Part of a small language model's weights: a variant of Adam for these matrices.
Each number is 200 + 30 x the weight over its row's rms, rounded and kept within 0 to 999. Layers, rows and columns count from 0. The size before them is the row's rms in percent of the matrix's.

# up: layer 9 MLP up, 512x192, rms 0.0494, rows 302-311, columns 96-143
# down: layer 9 MLP down (transposed), 512x192, rms 0.0457, rows 302-310, columns 96-143
# gate: layer 9 MLP gate, 512x192, rms 0.0496, rows 303-311, columns 96-143
up302,100,237,246,206,193,213,251,144,196,204,165,185,244,188,197,222,204,187,208,174,263,223,208,230,168,209,175,135,168,227,150,189,204,163,194,221,190,196,164,145,216,205,167,219,163,187,150,182,186
down302,100,225,198,202,211,176,227,190,166,197,199,245,184,291,221,211,244,204,177,173,163,139,236,234,198,187,207,196,182,226,154,202,152,192,206,239,204,196,178,221,226,164,182,154,182,183,196,158,232
gate303,091,166,178,257,187,187,197,219,181,208,205,179,202,247,152,234,156,212,193,188,221,173,232,197,143,219,218,214,180,199,210,156,187,232,202,202,211,178,243,173,195,214,241,205,179,240,230,204,234
up303,093,135,162,185,164,165,133,155,226,209,169,199,252,177,178,247,163,219,136,188,150,206,196,202,227,218,188,165,188,198,165,228,161,205,231,209,168,173,129,166,213,241,170,230,202,209,200,200,173
down303,094,198,243,230,207,213,166,206,213,197,200,228,184,207,202,230,215,179,234,164,162,228,160,223,205,167,227,161,220,150,253,222,192,179,202,179,189,189,156,216,207,175,153,214,198,253,202,173,172
gate304,102,249,184,192,202,181,231,251,212,217,261,174,192,169,156,217,253,160,211,210,170,240,206,215,141,157,190,212,247,189,237,191,209,199,223,224,215,202,226,180,222,192,165,195,228,191,231,196,233
up304,104,190,196,167,201,193,229,191,133,224,198,227,143,232,237,211,184,265,197,183,259,201,157,189,211,203,240,181,136,216,192,192,208,162,196,163,179,168,169,216,199,153,215,156,224,216,184,204,241
down304,099,252,195,190,193,159,176,209,240,238,195,166,219,181,189,197,177,190,188,201,169,274,198,218,186,266,229,176,182,244,206,166,234,252,165,184,226,186,221,202,187,170,231,136,216,197,201,180,195
gate305,111,246,164,174,211,233,225,175,227,237,250,204,205,192,196,196,217,242,244,195,279,223,214,247,143,192,198,214,179,218,190,237,218,211,224,167,172,240,205,183,183,182,156,223,186,237,202,251,199
up305,102,175,237,211,226,183,155,231,167,170,220,221,168,244,160,217,142,168,163,192,161,160,216,201,210,177,181,218,172,196,116,195,222,228,225,197,223,200,261,207,163,248,200,196,201,220,221,147,192
down305,109,189,221,174,207,228,202,195,169,195,241,156,174,243,194,225,238,169,234,178,251,207,197,181,183,196,162,235,209,172,198,207,194,235,159,228,195,227,212,230,163,173,193,206,155,192,220,255,207
gate306,103,220,227,191,197,227,161,205,227,248,217,219,165,224,190,200,263,206,217,178,199,235,148,181,188,239,153,223,144,200,196,255,199,183,206,216,181,243,186,190,226,199,209,186,176,219,240,227,174
up306,101,229,194,159,217,234,185,193,192,220,204,204,229,244,223,219,243,204,204,245,220,176,218,186,215,179,185,208,245,192,280,185,238,174,235,105,193,260,198,197,236,212,228,190,186,196,228,176,247
down306,101,185,254,242,231,177,196,205,231,154,218,245,230,205,214,218,196,175,206,178,194,238,174,195,199,215,171,192,196,165,181,189,248,154,215,194,206,231,193,195,176,226,225,212,188,218,229,201,207
gate307,101,262,191,174,192,234,183,150,221,198,208,190,177,152,224,122,188,218,221,186,158,188,220,214,165,199,198,204,186,231,162,141,232,125,178,169,226,199,176,228,237,208,235,208,133,223,154,193,214
up307,095,177,215,169,157,153,151,193,222,226,216,202,183,183,213,162,175,232,182,209,218,191,205,249,175,232,201,223,155,184,149,163,165,201,166,209,245,163,172,176,221,210,230,166,134,254,165,198,199
down307,096,178,178,231,178,189,277,217,217,193,231,181,262,207,184,260,225,224,195,175,194,209,224,167,200,182,214,170,229,127,233,205,151,184,215,194,184,225,226,231,183,189,175,212,267,165,226,202,173
gate308,100,226,158,181,245,211,217,266,191,236,220,199,168,202,175,171,197,217,228,259,133,228,222,211,171,199,172,146,210,195,177,217,198,201,195,214,183,244,237,201,226,185,234,231,207,240,190,192,177
up308,095,204,235,207,198,202,205,151,197,226,205,152,262,258,138,197,252,229,162,194,154,207,194,201,219,232,181,155,198,234,194,170,155,192,159,241,197,188,232,196,218,134,225,182,213,232,210,173,191
down308,100,188,178,229,246,175,196,184,227,172,182,181,209,219,185,188,249,217,173,208,225,216,215,216,286,179,201,235,227,181,194,202,161,232,224,187,205,189,181,211,222,147,145,176,266,194,221,201,215
gate309,101,242,144,231,148,220,180,205,168,154,218,212,186,189,169,156,229,183,220,189,189,220,218,177,169,199,191,208,150,244,219,227,157,203,178,185,255,205,195,178,172,199,237,230,216,185,161,169,216
up309,096,181,193,248,181,168,211,246,155,212,233,213,185,210,140,212,207,215,176,195,229,196,189,215,228,245,188,185,222,162,144,190,253,157,168,164,201,166,180,172,189,173,232,138,232,234,153,241,218
down309,097,259,191,194,144,196,201,201,227,221,178,178,193,197,193,233,177,196,142,154,220,170,219,209,212,182,210,207,213,204,192,133,198,194,168,112,248,204,261,228,188,196,221,214,218,186,180,188,226
gate310,109,279,127,149,224,168,198,213,239,291,233,204,235,254,225,168,224,211,186,217,185,173,244,260,181,188,184,226,212,189,199,196,155,216,175,150,186,283,266,225,205,232,179,192,229,235,222,208,209
up310,110,204,193,157,220,120,183,265,211,206,200,192,191,217,170,217,186,227,223,272,163,157,209,206,196,190,222,158,205,227,171,174,248,166,174,141,167,229,211,239,232,200,256,231,224,203,213,244,172
down310,106,188,206,232,197,135,223,190,211,177,185,172,154,121,168,253,216,174,218,216,194,220,205,195,190,256,180,197,149,224,201,180,215,170,228,162,197,159,228,188,201,173,209,225,152,192,241,223,146
gate311,100,196,155,170,199,174,190,173,181,213,214,178,181,167,217,161,149,206,265,177,206,198,198,262,206,143,190,189,244,185,209,146,211,164,217,232,190,184,201,208,196,207,141,203,214,175,195,254,171
up311,101,224,208,170,197,233,181,197,213,186,239,207,149,141,218,198,192,137,216,161,202,213,183,191,209,234,178,255,186,218,207,145,234,158,166,158,167,193,185,173,203,213,184,143,127,183,204,174,234